From a checkpoint of a small transformer trained on Wikipedia.
Size: 13 layers, 2 heads of 64, MLP 512 GELU.
Architecture: LayerNorm before each block, rotary positions.
Training: a variant of SOAP for these matrices, 115M tokens, 3501 steps.
Each number is 128 + 24 x the weight over its row's rms, rounded and kept within 0 to 255. Layers, rows and columns count from 0. Numbers have three digits each. The size before them is the row's rms in percent of the matrix's.

# layer 7 MLP down (transposed), 512x128, rms 0.217, rows 178-284, columns 64-127
103:148125095145104120125147101114162100128138151107076139155119104180138137110104138064114136101136134111101145111113137127134123088157114155103159126159140172138113153169133098141140142078146103
102:129138101141175121176102155136145098176093165167120119139122106104107116138130127096141133122146136136173138105152128141162116136108123165120105065118123132149095162130097153092125104096120171
104:148152140115184100088126170141108108114124141174138183123129113111127135140154099120130108090121136137119115099138103145147129133120114125150133152144057093129109103091109119134130112124142110
082:135063152078141116147151094141151143126116116152160122125069099089139133119149139128133195146172144109159144095136119091119104109132133150133144117141167093118102160142111094135123147106121126
100:133192112167134128155112128120146144149113132123103130130150141138103097127096111113109107138124152126131139124132144163155136189124165129139094186066116130148140171139165175099139110144168119
112:157145111132166101099105126074105138102144142123138098125148107095121109101133122144132162083123096114158168114153159149116121131079109124129115134139121097114111115103135138090149095122128102
101:124148157167110116121163135114124170175096158117132091143109137122127123158149113087117120145120106160152158147132144118155142116113132128097092114134125125121184171155109119090133129132127119
097:100076170103125155107148141101106182119133121179127137136154141138092150099155132089139104099167129132128149101151175072127133120162143120173128118108115088075155124132133125109124121157148067
118:106147144149117159142153088134156096145077085116121194174156092107103104116169149132134112116128101129111097125090078148133104116122106122123124108179144156098119122140143119108114137106125133
097:104137143095158114143140136094121147156147120119112114139098114144112152133138106134126127177155168155122120135108126125112144119118132180114122127099093122138125114120090103156091126131117148
109:131144064104148095159138139130131128106119137139135143138132187089090143111116101103119161138109149165137141163105138176094098143052111143131099128100170121134138130167151127099123130117113112
105:128163148122117105103162091153130150123154132104095087158107140079130137160108205137148137113155117134199150122102120150141107107160113127125126123118102094110184134157104123142102136175114100
095:148098140116104145163151096104118118114107141126122084120131113133179103129134104125117108111125141153140114140122139155138108120130115119142162109144160149145136164112184110132145124134125135
096:139119149134111128119113140145135115157166150094118161152116135110169098103153076162132120138129104107168153143135111162134090136110134166108097127158142128103157187154161100146139086158168098
097:154132158085105144124117155125149088125111138130130111092147133098144109080146142144141103134124125134154141180147111121148137142084124095125129106142125137128158124131154150153090107148168148
084:129155133094109108138067113131144125097103111141135148143173121101138112137095105113111113135174140111094125087115117121114182083092132164137136090101150146108129138132134156110128081151119129
100:107132088113175170120185129114100157058112133114099118154117132115086160065131158102138095104141124164131140117139143129158127075150077112127121133083104099144127147107092104178122131141149144
089:099117164126126114122149118144120149129129149164139188117153109126110156118105130144131103107077139096141209199145132140152119136121174114145107143105118149164144116158169132121149136170149121
102:123096122171095130146095119106155130153153121134134121133092101139151127134131130085185148099117068140170135109138104122132098118069110107080145117161091106116127130150135124167171155132115160
097:128178119131165153179125132151084097097108130122135124100144111159089144122119105134145145090175097096101158150130129134083100120118146119141140097154120092115141128122132130137108177102167142
098:173129157102172162138122132149104084131107142129129152148145130095131055128120092105142115128155105151084127063097108122151142164116121145105122095103124131111139063123130141113115124098093102
095:137068146116123117152112132075103144127140122146120140094125137132113149120111120130119094143133085140116108084101145102144140133185076123132173105109143147144123140114128159168139142129119109
110:088133119128098120142136088111125137112140059169124134155130131088157084118150127124137121072069104101179140148123128092102158100169155141081113142110153113160141142126111132146134075151131142
097:143099171145104122104150140172108125155132172113119149085128132135104110123140158170167143145124133113149131119108150135115129163166091124108118142174107094159146141082154149111110131114125129
091:153169114149142115077132132125126109106125127105146150090095143149151131134140155132125161111122121113137127100126113130167118128093158121117131145178102160118128176121101130203123131152153186
104:155106136126143163160147150111144090110132180221173161107133128156158115151094102105076086128138126133112119163105169132108110127175119152178114135111115139092102141122110113116167122120153167
098:110176117176110125148120126088070106162123142169144169149121171140098128103116148116084147169163124101087114129128089156174117150126149086160144153140148138110111130072117156117101146132150104
107:123148141072109112177105141136141109115122151087127118131065109143150079143103156116097144103139134151138142163096151123139188124150091136152136112140150121106129181171142147068111123133138132
098:118125095177117129126121166122136054127133080180107088138163129106134118149169147106134125089129152082066123104114143139154107112110119162149110131150142120101117113145182122154121130149177152
101:131134120065107103119115106142135149106103102142143115134118139139135134124163105142111117101132173145117148103145140146110141119181099112122089152136111126109198135096137149070140113157102109
103:132089121106115151174138137139130149111101150163126093143110131119122125201138128106121095118100077148114143098141133134107170144151164111131099111128079152088106120119129113121097119139160151
090:144104119134108101123138158107133118159083169106155112106115144151112126117124142135140148113108151194181131136140096165131135131129136120117098093144100092138116163127081137143104148142119116
098:089107183121089090129168150125114133115125140160141129134104147075115116158115161200131155131152146124071112151145176119153109118154160133153157107113097145115095152101097102091141139111169146
101:194144087169146099098138117128152169129159121149155088132096163134123113118121131104105146150146119127121158129144168125134115142163124167141103136125145164167128126144118181133119133075146117
097:129108162113155126176095144105133134117105114105148143138110110173100149100093124121136109102117112172141128129139110145142115154129129111143144118120077179134174107152111125116148153144113141
114:098118080117145096126137148104110166186124116162117141114114120117119126169120119135160131105144112093114161128098121174107128127125090089103170121119117136135131119151153115205143128117099131
101:139110126186179090099175102125128082089103132136101123130124135128112161153125174161158135113091128087122124122117132101096124082131099095102162141125126119089127107151111120145113125139104127
101:074148127132154143101148101123120173145107130153159084116120116126135121120103134148187124083089124128113128145113075084160128110147169114131084113113115149111100148128103125124115141087146097
086:115140116142092130148117112140162134146128097104143134122128156132133099106081120131106131133117112125164139165101129173117148140097119148154121122100108125122114172156131111140184121101139126
111:135123143137141157115135120134149126107125119146161138153146149107138151112112131102126116149115137118128134107109121098124110156138126134111161125128110146147154145130128134095099190103092090
103:186116130150125088099107148168139120147118086108069116154135106137105147093125116093147123140135108121158154161163129119086142182132132131092122140165118120133199111115113127086113119119156138
102:138123112126138138144148149116148150157118097175133113156124167130135160109121160135162104135132156130117086131102133156153138142188112133157134103141123176138128120152112132158120097115161156
096:141141112135177129134151184152139131115126149094110135130126138122149075131167129139140142111148133163134119136157144110140150101165169071127124148098102093119132130134132121150135175133135188
097:100136099115124118155143104136099128157134134148077138146115154136138116111141120112101124119106135180148159157161142102161107126088172110127112110082117123106173165184127111124136135119151166
094:143156121136130144104120153129110131175133143149191141163137106150130109120098158161100111157121106127084110114150138096124177145071107125147099118141134149112158115125174110083121151094109143
103:141118120101099116112093131103131142142102152135087129120136143170132111102138092104149121149115129150106111100113126142113091136074131096159144137131116148110078113103122075133079171125111125
104:168187117137103150151138138135120126150077150125105099126098128142177124145102109122128126132153178127119130148126131151123153121115119096106112134129125125162150090124144125153128197117093131
100:126120142118161136080160119136117154098127105133105108106124115154100147117169111162139104121128113102139125116115153137112128137129151195107126096117114138140155131114120095144087122116110134
098:138120124118090142096183179139138116115151136126145137157136133121113104176152143180152123139142139099135161135117117129161106178123122154141162187144089161124116127116132119141178103096163122
100:150111174174111126148113134124108107159095109136144125135124166195147143120121110090102179146125131086167171137140122143099117117145099118155106126168139138129113090174101147117174133093140113
110:127103126107157074135157129134096098108116147149125111131141127082152131139119115138121120149137114156165125107101154139090113130144116116117162105157153128108152140161097135136133199135105102
090:108133132084146104111134177115128085175138137158153158124123152164120148104099141115115118135148122156147111120135096131106139141148119123155111114101169098168114099132094174151127127091142082
102:123127127129094132105136104121160103206101144120140167110150140106115125131109119132148077137136131178096112179166116119094131146116141116103093147134114091147104117144117106133147101120131197
096:159146146135129100126165162105133115142127103141132107114139153083141090160132159135135146132130120098143118121148128085101126117169155150139185075120136084128162158120118132173148095108133185
092:156107105152113130119132114079109137131163160171177106138091130140142161125102096131098100157110122149144073148191123139092148132061110105151121111122137131126134131136100092128125135133093148
093:140179127128142145159124105120126131094135133140162135158157099164116146147138134094116095149142146143120121132124095167069156126154100135172146086119121147111120111100161085115124143124165125
094:093142166167116170161125154155122121127140071143162111150117144167159121116084188135104180115158107139166098122104129128173141160091129133105170151127117112145150112150130131164151110134130152
104:144129130171122082133116085132118093150136154195109109114132114124164106065157160085119121121151170117157188119194133152108156153133179118106136143126137112139156134174145110139141136130133121
098:136089112128101142135126140139153135094142135127170093119134146123180093156110132138115131143119138108157136092151119070138150138144097133144159083132102167137117110089099166133134150141162154
104:129117127133099135135119104213174172127113092158145154125077074111142170093127088143108099119113126119147109126167059136130129159074151105138119166116147109143172114120163129117121111158152118
103:138103116124120117113138181086109133132129148140141130137130104133128134104109135116100088134131153155106116122100158127126134167104125147141147129168118128058114133075138177168109137106126120
114:124116187163176162098172116104127135099107161134127154124164135112124107132097111122059102139172123098103156162146114139142149123129092128095166133132127153153102124118131103152111137139083135
099:142130144112140157084115111127107100157093145111100129159156086120139105154150098095107132182129103127137135131155091129135154122122123132176178119108117141128120169136137152117131138143127145
095:121101118120102079138137103164174092141151156182060105104106080129156131134141135099142131116147127112116150141127135140133137152108164111141113128057116109166119120080146095131171158093149138
103:147125149110132134112129157153151122134126107133145074114147097113152146163140142128134099127105143138139186090109094105113139099142145089131128108131156129151112136127170133081091102136157133
106:140085184123098139122148103136154143119147138100120141103112185110161133111158115128136139098170115163103115157114130157144135145103087124126158131101122125134072167120145176131089150176092137
101:111119116210127115120151169159150077126110146097102130131098101151151096124130132122150150127098130087124118137101129111155161139139130139117093115098101106133110122142113145121137137189125160
097:140125114067131149139116130129124116172138118075136096142083154134178122143137125162144154135134112146159152116158113134099136085150136162126126113093095103171156093190151102114182140118113145
097:132086112124101124116102151106149095143120174157136130125132108147080169089101135132161101142136136149168120115110130144144118107085106135133121141138172154152144139125154099091148128114098120
103:130123107115146095146139159137158156105157154116095124183119136151147172115150111106145145114148121139113150087124172143130120113123115154144149135083130127097100123144167117100151139140090171
089:127118155118131128069127162158113115078140126109150098142118139134109130123151121124090122103154105153114158118114095078123136143097120132110133110103159128116161118146083116133090126113108140
108:112135162128100140121144144107108172133138126123145138129072187119107097124108098099110114150140117105126145094133134139116140108113123155136124121108106138108130133120087149160143139122158109
093:122125098107116139148131111140106123150127124117080181136152131106131083109141131117149147135077102100139121115116121170133126099140137143127088113138157135102143110135144153096116119114122125
100:175108127117113131101147096108116142068113141114079133174171135149139083109101139134136141096115137123079115131177150159131116209131109145158133138111142132100152143130175116112111139152114124
102:115166138102117136106131116132120144135074131137132108154143092135152140119165114114096160099096177121158131129122089115115137156092139159155112116155137120124143103139098165132143169162060141
099:129126152136133087119141135154132107139096131157124101118162133114145109162117127091085149139131131135156146140130098125081128106134099106133145133082114120121105120106173089140083113145123128
098:167126156103160114120151118114165133119108138111148115158118104120112116139096141112155128165134098125157079097167102124110106125106113110124094123141081083121104145112118153110125141147110172
109:138128082142111093090097139104132126163104135145114134199103088139104106115112146145125099130116130129144123143099121169128092105143119140163156101151101088071104127122106135166146145118143126
103:116138163113131181154146105139091082142091188148128124118110112120125151111153143075130120142169103136108110099122158120174125127114166094118190165156096159120116114156129139164113106144119068
102:167117114137160092133125170109144120138120122119098100145125119113142150129086136160125068135124121123128125131154180158078153119146116125106138132126126112137147099109092093134153101133134124
110:108136168104096165133154117108133125144117087151156121121052132132122140135142137124124166095168154160096098151117134143137129134153139150152084180121125094120098156148163147154143130141091116
093:133138126063166155121104125170136132114154090132143099099188117121141150140106123152149076149146156074116141107101120112180140086116138103110142131155122133134144141099155099141126115118145074
098:158132094149152129127123179122088126167129147133115175110154075174124102080107159137134111131130141132143085146115107171107111144128132152122110127114133152137151104111092119111106125090126125
096:114145108117069096132106100174114089145170088115136100129147112131154137131153143128144159148102107147107117127102082108111136163167125177130096156144134106143093124131165106130140092098166149
102:142143121116078140111160131109126107092088144141135118155108135104146092181117160107126137136138130118133123114169145147104168156136179131131154131120152147102171171113123154093163163125126134
103:123138109102105145157142146155098134123145153115109141171097124083155113127121117122094124122110123114138076190113114107127067134109159088110118118123114119151126108090164153130084157121104112
094:138169123102128113131108134142142127130129116150178114121131115142102152157126147120118131138138116162144127158117147127141099113126111154149133100146119107161102171117111104109152136129149122
096:126124089132166142126137090166116142103139124105132172115073108135105111151117141165147121131159128104157079140130127142133085094178111139086128138136141149089121176129112118150117149098094100
100:131115123126118117125101103101102167094108125158079115123166144104130117114102097126132145119142113117107093133094106169086140119170098103141159128124131140148147107116162093126180135136086096
104:101092104174124149129143086108146118135087110156089132080130144183132102099095165096152114093168107088113135143167120121145112123129128090124118149152123108160110159112112131126126174113126137
112:133152127164154108085122083125082118121177124133151144159122129132103139114163140129122097125114122090114103132165114064123098086185166102083077135150112096113116153111147085126148132142125086
098:133158154159156166127152132138110113124108099114140117126130174068110099152126115110121148138109194131121128132129146125114134164082153117157117129183095124121072163109098194143127158108151142
101:133164087105132137164156152104100122104095085129133111138096147148087110106136135180155087135123107153136128114136151149088105163146164128113112165165125102125177142131141098144136112152091108
111:099144093097103144132138085123085119146167159122157133123135107157142130145127164163134109151141118090125135112106154118079180114143120144136105129122106147148181124141123113154176116130094166
107:106132169152145105144127148134132090163133149150127135118118147169161094115113113122131100153094157130109178098114150125179131113086145115159160134077142134160114112123099158121115149128126169
108:124177167145171115124161148124137102161119130140090112121135151107110145174115118129137114112101163119150122114130143094160133179168155083106150142129099142119153126106135127130128126122112139
103:118137109090107129101120119148137143101126110176086116124129145146139134131114142144122143151097147135212152143137129124133152116093151174140189094089140165110132127118157078164113176133124134
098:208138118102108117140133126137116104058137095148154100129105153130129124143131162141143112111175123121103146096144109071119102146135145137135142144165192124089111123099127093084136153088114151
114:085111141151111140121121135125140098132155146123107129147145169139131093142143098146143149164152154156111115076130140121151155144154123106104168099169125155133099114113136109129127154152153152
099:148152148136100125148134110168115128129144168147132101098145114124109133098132099150150138135123128127138103115157153108160080112101111120096124075110177140114109168123106156147128144120112093
104:151132133198094154132114133149117130108177122156143132068141127102131104134123131147136172099146151137114163090144104115133115134154187135111093078130121142121171141138130122139135152109122115
100:161181165130120131179154164137162121120131117141119116113108107120140139167136111126136149152082117158172125109147131121116120104106114163125105099139103117123143131117174153113107124112182117
079:089084165127145101156124111137115139127121121139126135137113087113103130109125126100104133124142114149156083099116143084120119161155134149087163085141113117151142118095132117168141140137144145
100:121135135103154163165111121110123141165112114118096144153144122142145110122107144129116112137100115112154137115137133164146158107139170118101172167165133126177145150138095126121093105087123132
096:096110112099114136119134169140126156114079136127182166139134157120107121152087134133148116115129081128127123138105170108148164089122156091147110084118133107100138085136117114130162090143148119
099:119078131124154129125109125141115087096121164122139131162115122108110132099144122143119079106095127139071092114144090089160136156118148150134081092111109122121131144103152111136141127124124171
105:127110149150173137136155115170123116133144135144114094109133138109124106123126100126151174119154111129131054177128152120162129122142175137114161116124106133091120158137109099104103153097118124
# layer 7 MLP up, 512x128, rms 0.144, rows 179-285, columns 64-127
098:138114112114133126137126107166116096085151115098137073133093100159144146132124098156123131112084126170109165129135139098117108138117144124134151126140096130100119097120139153123086102141100111
100:135121091157096137089133075181118137145184119138160131143137094119129141143097149129169166146131119139119153117113141103141106110146148098108148116154176129105112144140148114129147082119163108
082:130125109185166123143134120140178112129102121138156145129110159153086155146170128087093126137143134149109141102149109082152113130115126112121093107119157114112156143130124130126075125125116111
098:127089155147105149153174112170140089149160141141132162171115079138130131085123105129086106118128108163150108109129146108145157094110142160097136141094127133085121121105112103123115175140151118
105:121113116092122147116163167153103110137095122115138109130179084146131173121125087084120095115097132142132150111138097106126083115125074117169156140146117091125150095122125121124133142155143160
100:061101150176118102152139092121151116137135125076129146099169125119145145118127138168133123098128112120148137137113140117094138091076127120071137110155135111145129173119117099160092142152104147
098:163134107107139166139139137145134158092098087178127134148157112086126082104143106094181124140143114146083149114140123094137091132147139100130117151143156131131126127114105123131084089174131101
116:133149124097143105110108119135135102120152102102099134114151152110111114103108096110149118112100111160157125112117087138163109114112124156176105132169190100137153122172148083159125160126149103
103:109142123136100104153114129114142102129104142094160176092150106098110130104143081114143122158132122102159121179174159141102104165119127090140125173112144106149081116136165118158124121140137111
107:100133159143109108115146182090132134128137128125123118130133089136116143129096149132111181114138084101079089133117134103063176148161132126140115119114112138158151137122123133119121127162137135
099:138109129151120083128086141146151098112107105150123125145120128207128163092120078089112132136104152128131166119147117128155132117131113137078143131158120142084125099142143098134097136131132083
102:119173117160121110164150164137134128134125112088127179105111182120163124122093105131118178104104127145099149112156116112117112175081156143094086141131101118099089128177151119118137129153102113
093:129140134103108153094188175147125114133117127116115143146121126115156123149072125118094134129130119121100096115176117085124114135105173143130130123120177121137120136111092156069108131119133155
098:163116148131141119151109114111144108132150112112123118166129146087150158115147120157148112095105120154105091124145166132082093132144139132095126106155145120077144120127166087145092131175120154
089:165109137138118115106117128134134096138167088125099110088107129123134165116163130112155133102159100140124116120111127167111106166165129136142127112147116150146159114150134122140141135102120136
098:122146128137146093099141136082093134134110091114168114111116133134154092116133143117079111125110129113155130160113144132099120184152126122141131185102139181141154127110156155076097118135131116
089:131129142154164107129133134127114088162078129178136131090147153119141094124123107133177113122149100104116125099170105127112133125126172129113114149121101143146122109120155101127123157065130140
104:086120158120142116099149159171093125108110104124142113132143156136145118131123110117120107101178127090172126091130108145100129112146175097088118151089136144151167125112071107110168115121174133
092:096112138158121102127174114167107136126109113143156183134132095154148120126132133182111126104118124124104140109159102129119128148170116117080139079131142133098162124123112171121137147110122102
098:119122159103147125120125112123143177148084098155160150117174130099122141140125125096113124140156139141093102168103108149141148141105089131156111110096114147111132153108105115081143087141153128
101:134142109137132143111109108157153122133132137154107143092127109113142144087138067088158189163142133150146115144120128164112077107146086103142117130118098120155117118120142147159137089114107124
111:134127135100134123121112087135117158174127142136146113112144124124130145142163079160113115142109133077099127132096144159132138170105156122101092114126107130104102102094151125093113118143096144
096:101149143120134136074176096113126160122115123127163130161147108135113140126147106096109121115127126144134153116147144093111067116127140166147175101118142111145090144134076130169136147116149140
091:153099112101084102102159116122142134151127128170152127139128113133108138138095123165097141136138132133078151201124127113138173158103135157161165106123185107132072153131140149088121102128096100
107:129122117117128147148104123197114098107129106141115148178118116097126095126109122144098107117105098144144169145119086106127125155110101112153114143179146141103117091123158115120140142122099144
096:137122152112125109126132147064129111099155140146138128113150103113069141122113102129152114151139131136099134155110069121134154168143121098139122152111093126167123081163080133142128136105104159
111:092146155121117122120122108175146121135126116130144113161143152128105159148101107114124175157122073126127095136099113132134101119161178103094127142115124153086142123144127145141100142122147108
091:153137152177111105095144122127102127118125111132168156136145118132117122139120123108176161127169113157141117101124074127135093143119137140130098125121149150091163130115086132118174115114154191
110:145155144170126173102143166127107121155129148118101112134151129103126097110070157117134159134117115120151117145127083131121116121121114138145162094104166170153073120173118119168150169119121154
098:093116120115132179151106098163111123126128120095162107124143150084103126156137104101129116185165206110147137104160098149122130137129158139146105124145138143147168116107139114121163111116131148
087:146122104093132135123129130121115099160145126141118089155078114137104143158100128157102113126191151156154108166104119155152112084124182157146146099154136131097188166169151121134126123161127119
085:126088128106097159126094121193116175111130127113115161156131112120151155098102102135125138144137156137113116078097142131143122131143165141141064100127102124118178133145098183090143147158105139
099:115139154119113148116100143168133142147127141107109143139136117108119063132124133145146135163126116090116171108171088139107162102111109152082102131144121147128150126122153124112177102119136131
097:132104167160118136151098173120146089121126130133168133122157136132079160123177099149132140131137144117130112141084085123114140157111129138139140135124094164165088155074128124124122115109092128
109:122110171123149126058113130120110159097129160122129089158115115126096083093106079138103153177100105125174142157114138147163128115121166137111107121119121159155128140106097118095100111102141152
099:124141138113112123127131109121124122114130147175157146139129121128100126142090126187171132097163131133104093133130086137157095084104153161127165147146169119103134114141106125153163189117131081
094:126111100150171145141103122133164151098107053121156120153117114141157108133134121116142133154124119122134136151158111129129112136135148091115109089080134165114135147139162148090113128152123162
090:129127089142152135141168151126105089111157111126103134133141125127150128143162104106130160100148142087114118138105107128110155126173119126129154111115107145104150108143131133161093159110156125
112:129126148140141138132127147129109188169148113149090144106127104125101110099123133128135110129120076125135104134089093135124098116131107162155148089094154149106120140078116166129123128111120169
102:109138125143114143137129134142137127090146135133116127183160154154193123128120134093120137130088120128133127123103119142138111123141122152134142094095156141148119095139149149115136121160160134
099:082143094140095149152124097159108145103114143071142122083128124121145170147101109139126109150126134150125138133155155129083121189129103120136080114117109087134147118130145119161129102158112126
096:114133094145134102088121145142103159109110151072127103149130145183118118149132115135121076148099130101119103150204122151145138142164132136103123171137149166160147105080116126125173140145068148
102:131131154121135171123119174134128092162110121129136140109142158106134167138121141154175134107088097172123088122126133143068145153097099111163155140178138151165090099100126111124142133104097120
098:117088151152132183126156129136147117133158174098126104142170140143111109146126102137142116143149136111145139089126080135133159118120092137104119109095097141101102138135131161110066083107126136
098:133131161129157111085162103125108114104173129115186120148100117108104126119124153120103114112141117116120160169141126094169122159091150145118135150116146129140156125124157133121167141113139138
107:132088147092152130118101122142151143123119127109129155131153110161144122174144102145121124108148128138131103145152131113098155124110109093182120172133115143119110158153128096139137082115168131
098:133103122137084171115109150088107120120082139070109093105123098155128129128099163158140144148149123138105169142163118050139098143136107141119150134134131139110100137161130127100131112116114161
091:137122119112133168122128101143132138142138142137121169108117106138131119122085090117157074144161118139136122135098128198121134098126168142139132159106155092105143142085109095111132134136121159
097:134187115133134144108132138131127104114155113100108118135119090052132096099162125146107136131129110110116112121131161113099140108118153140116132126146144164104139146117183105141104173140093131
114:109186131129119167123076121150125092121073119128123098169128088138130106144110119166115150134153154130108161118147134142147115135106150147148092113158138154139166123160126082163092144125108166
090:136133162102135124137102175159170121096136137095147115148104155133112134133153164122109096160098137124142156151120121128152132120123125126134100130089150135100119131156130131128073112098091118
103:150128133098130131113106167151098122168072122132104134123118146095123114159109131143150132091118117143117120181123097123133140070083098114154176135126131124127079058151143107137125108124117144
091:135112115158134125114083124149131173142169114114165148105149128123143126090134145118099095140125099123119113114100123122089181141143146155136152142137126171130147074125122148123108152134106094
087:174176145140113104158140085158127146126125116120080176096172137112122134155145112140102123121097121125157131157139057144113106108160097137157161117117092090115116158106121105133082151130157117
088:139106148175102066150124125155111088142122080109130165105104156118152146136106142142139165111144120135135123124104121107113137120121113128133108141151130090088101156125128118126118130158072098
093:105092096197117126138113105160165065126120183143128149129086134116160176152087150150146139136144099132126155178115081118117143112143102134113143150127114151098125131137081131116116114138103109
094:144104151146099107166147143132106118105119092150158146087165149156170132176104090141117085136133088151136082144110117129166137120127129145138098129147118106150134141081106172140143118081128146
109:153161127121137099145140135125088154145128149136141151125135094131105117094138100165113152102119109154123132185113115143157129103126107136124117154128138136127154156165159120113108151153105100
107:094121100101116110126123090128168148133143125160099136135102083104093130125130119127154119153120123125144076132137126116117104139119124118123137090091133129144124126113089141112102054157157127
108:116139128129160168129093144155124145117162113121173108108094138126135100121133097117147154132103116139131069109152132108142158125129136134162107125092139136111152140192119117180134113116134108
116:071133088143126080173090130139116143105133106107135130116162113140132146111156129130113076152123117142137104146083144100135112124104129111084100147136091146128125111167136124153084131100147162
100:120100114170113093123154100124161192099136086107177127140135144144160099120110149147103118103067110119144127124134139141140113096109127154153126111091185145130094113113122178175120172096136117
094:108142117122143136161110122155144109159158119092194137138072122109128208118105102127108120138101103120134121114153163132141149133123099154152070152124132113132110125135155093116134162129105109
100:126142114109100105151118112108108127111126131126136138129109158171134092094114124122133144138117101162124072189185106153158089154096135152116136136099133133139133096143084121144166142129133080
105:121113110094158143115145125090087125124147157144148136173110129094139120157095126124137102125116123090161151114132122111141064149116118109161129146176113177139129104120126141129128139114134106
108:120119143108105106092126124075070138128128127120133137128156123130098118121148073127077142130154112138161118133105121103156141167110118113132109097076124114136135135142141120121144149122156143
105:141123124102181170136138133088176158115171104121113159146168119173106125146135125135112139125152157136163136156126138130151100074133127151109122134172077139087066074149152129149104099144143143
099:102151115146132132144136110155138114090094125142161115167130090131161148170142144121125150147149146113104144132146087092139143114161112145153132133096108092136133118095111079160111135118118119
094:118115155112092144132132117142110088123127116146109156123126078115099086137087125135118095089127091115139102155125149134109133147137140101124137126168144149092159138106184114155149122148130093
094:121148137112096100142076098151164161137118126148121141146082171117138159116099117148120128113090137127137122149143126166173117145181089152145138155138151114124114122098122119128133114150135124
120:119144146112125151163126210122119111121143123116116134130105137119152153113131062135099156128121136095137094076123136139116115118121130157148097175084157132117118087151125161129117138157133162
090:139093134073119116139118117075168127115148141101094119124123117118121131131135114159079115099148139143133110127138138154111172128105100129129151128146122192138135146137124124157124090127095152
100:116140168095165138090126118122124143101121152123128150118122163125109130152154098098144160100144157140144130080071146150122133121129112143125145119130125107146137085121083152107145128121087136
099:176132109154145120116141113138110122174135119126136106144155120094131131148091141150141102089124126131187066130154121145155094082113160163125141157129132173107136176129145141123117159108134143
094:126166137152115150159154104096099150116116145116136132095160174104107125137125114124108128164079171137120133128166100123106082102120160143116112159137169142130154129098112110108074110168155164
090:129127088138119102143121149106131134096100102137120128137113083138080135127147125137100133162106141096081177147109170096113121107096131112145119108118113119143133083143131118169125112142109173
105:091150113113109130069141160134143131170143111101133151130109172140098124137181107110147146139077157166155155139122150146118127113135114108124149130150101135137107188124155133137124118130168142
097:115129128110105184105110124098139127079112144100143097122068152153141118149095167092154148131142128144129113127122161134100112115141134142191125160141145092127105113127137147118139137183114149
106:147102093105140138147109127111094105135172122090148148128160117094123123129129095103167131167126115101149111144162143193139136129115186134126155125110130079104130175140132111090139106142114087
110:111176124150128121073113118126094162123132127169088146119166119119102095162110151182114109144128112128166161140140124135127092157129094149113113109156150181111101175140156144110108157108124146
090:148117139145168106154173145138127150070180126108104169124146145125144087120107080125153083130126120093111067140087139106172114112120140141114118151160156115134110110132098124140151125117077109
104:111117102112151116168143097116064099113141151136079112110139129139144148120114129116148107098116124099130127126130126111086108135101127110138123135137079153140116134113132153104083132135134169
099:127122140136086160135142100097066146120123165129101138156113133159128126114126093095099152102123107163148094122097101117100136107132073111136150110135181143081130109171141148122133114117116146
104:145132088157131144104146130132090119136089158145124140129129151107139166107112109156119147160182138158164090135114133110118118158151095117090140143124110135123194152168097110120085158128106186
099:147150113143142114158162152077120107213121184116164090117123124118104125118124117165174100130127101119110115127132105155143149119097075162125114155142135170163138125144093127124124113114140143
095:157114134127120141156139151119130158137139162122138142134091117093157098116097116130121128119141107140136133128128130129153116108169163138137133141119146131159162151107107120131157104158107126
092:124125112154170129127121099133129097133083117118179108142153128114133110087140086112103115104103144148141117143165144097121105138101145164132113110128146146149110162135112084169121075149126119
097:116129127170126152103145146124102133106127119145154131119109101139162114147145126127111111174134173169137175105151126136141120109091081142133140143147106141111103121128089149132101126118150141
110:131138130088121147125104144085122095139137127155167136164137108086124145176129107097101121143092109140117080121097123156081128151087096157155152125153153138116173109137138128125133112148150098
117:092129132164126116109097126111185124117176092068164184169146127102091140102127072083128131149147102113109130122167118152125129072124109151121127157131099112132058105140132136115123129165149121
097:132136068134150150098102093124087080107177121125123144159139131061122132144138101115142096114115115069126103114133118149127143083129143093179136130132100157155142095121139141166134122129160126
099:116142099173085118128138109149156071124134147100134141134130129149169121125143106057106123150138135160113156139136125118178132123119065163120147097121140137149116090095139177073101158099089139
112:105106172054126146154115136148123088127147085101144115121122119115131117154127117175134141182129130108097144158110105121153095111108115091123092154101105129111080085124148146154132134157153139
103:120139137124072122116127123123144185140129116165136160170163164167137096162106092122154115162132124129118150130152092125160137163091114126114138132143161109133134098089113118113165111156123139
117:128148141134117125117119095122153154129116103152111174111141180139087147151115122097128123133105152138166094120114052147194172177109135128115113115135146131160137116103124106107138087133062116
102:156125144108123112131139136135155146111123180142185127124145143108134124154145099137121151134106107137160094110113117110103125114146112084140138183138138108083115136103124113194129147138101135
103:150099135147102130136108142145151109132120122114159129117123122108152140107163139129144117105139102153147164164116154097153152127118121089107145159148158128121165147119102121161119133113094171
101:132155094117096116109158083164146136134078130105129158143139160132141109149105085124130121127121126072145107128112146113181108124143113101160102117120136122150131153142095149110125144154173122
102:117116129131097148144122155096118150144109106149133175116110107159176104125135167141148079100090099142099134103140090119173139087173111112152137084099128125139136128111142176115095163155124099
109:123095138120082141125118090107119173123126112128171128155135116130103131169099100149091115154117128134116110112115135152151175095110135149140162171111160148154089128128133138131139111146103107
097:157122115150103090106120123114099125125128131143146143121129111121144154168174089168109154123156188128138100110131104135084146108121070176078115123147100145116183137143116107124158125113176118
082:146111121153152128152074166146126138150151143112163112154116140131153102148140116155141191149144125107090136141103122105109135152075166130153107164132135126099133122186134064139117162136157085
105:165109117142148160125126124137109128095156169112093122109109115101173160136124092146137109128109159164101092127086082079151185135114085087105148122150142133115112117118143126127066119106104120
097:145136126148142134139139111137104111109215102097088113102105095101158097099135113128156131124140157156116133111172086118088108145107108136122192121093141168175128150140115173139094121102126094
099:135151134153116110145120139145144155168126137125144116077136145140106173130094124116115129059142127141103096194078136106114163110128106130140127122130158144133128115141149109096127135114094121
103:112101104113124129122092117109143087181146152132162135106108108141121142079139110134110101131094139130179176128139118177159124144156099178144173129113124107099137126128128166120157124103129165
099:092127117128114107099141155110124136143142146153149093135112102150088150157127110100147138142110130143150091132093152141144108147136140134142142098104133137116083149204122146131113106161138102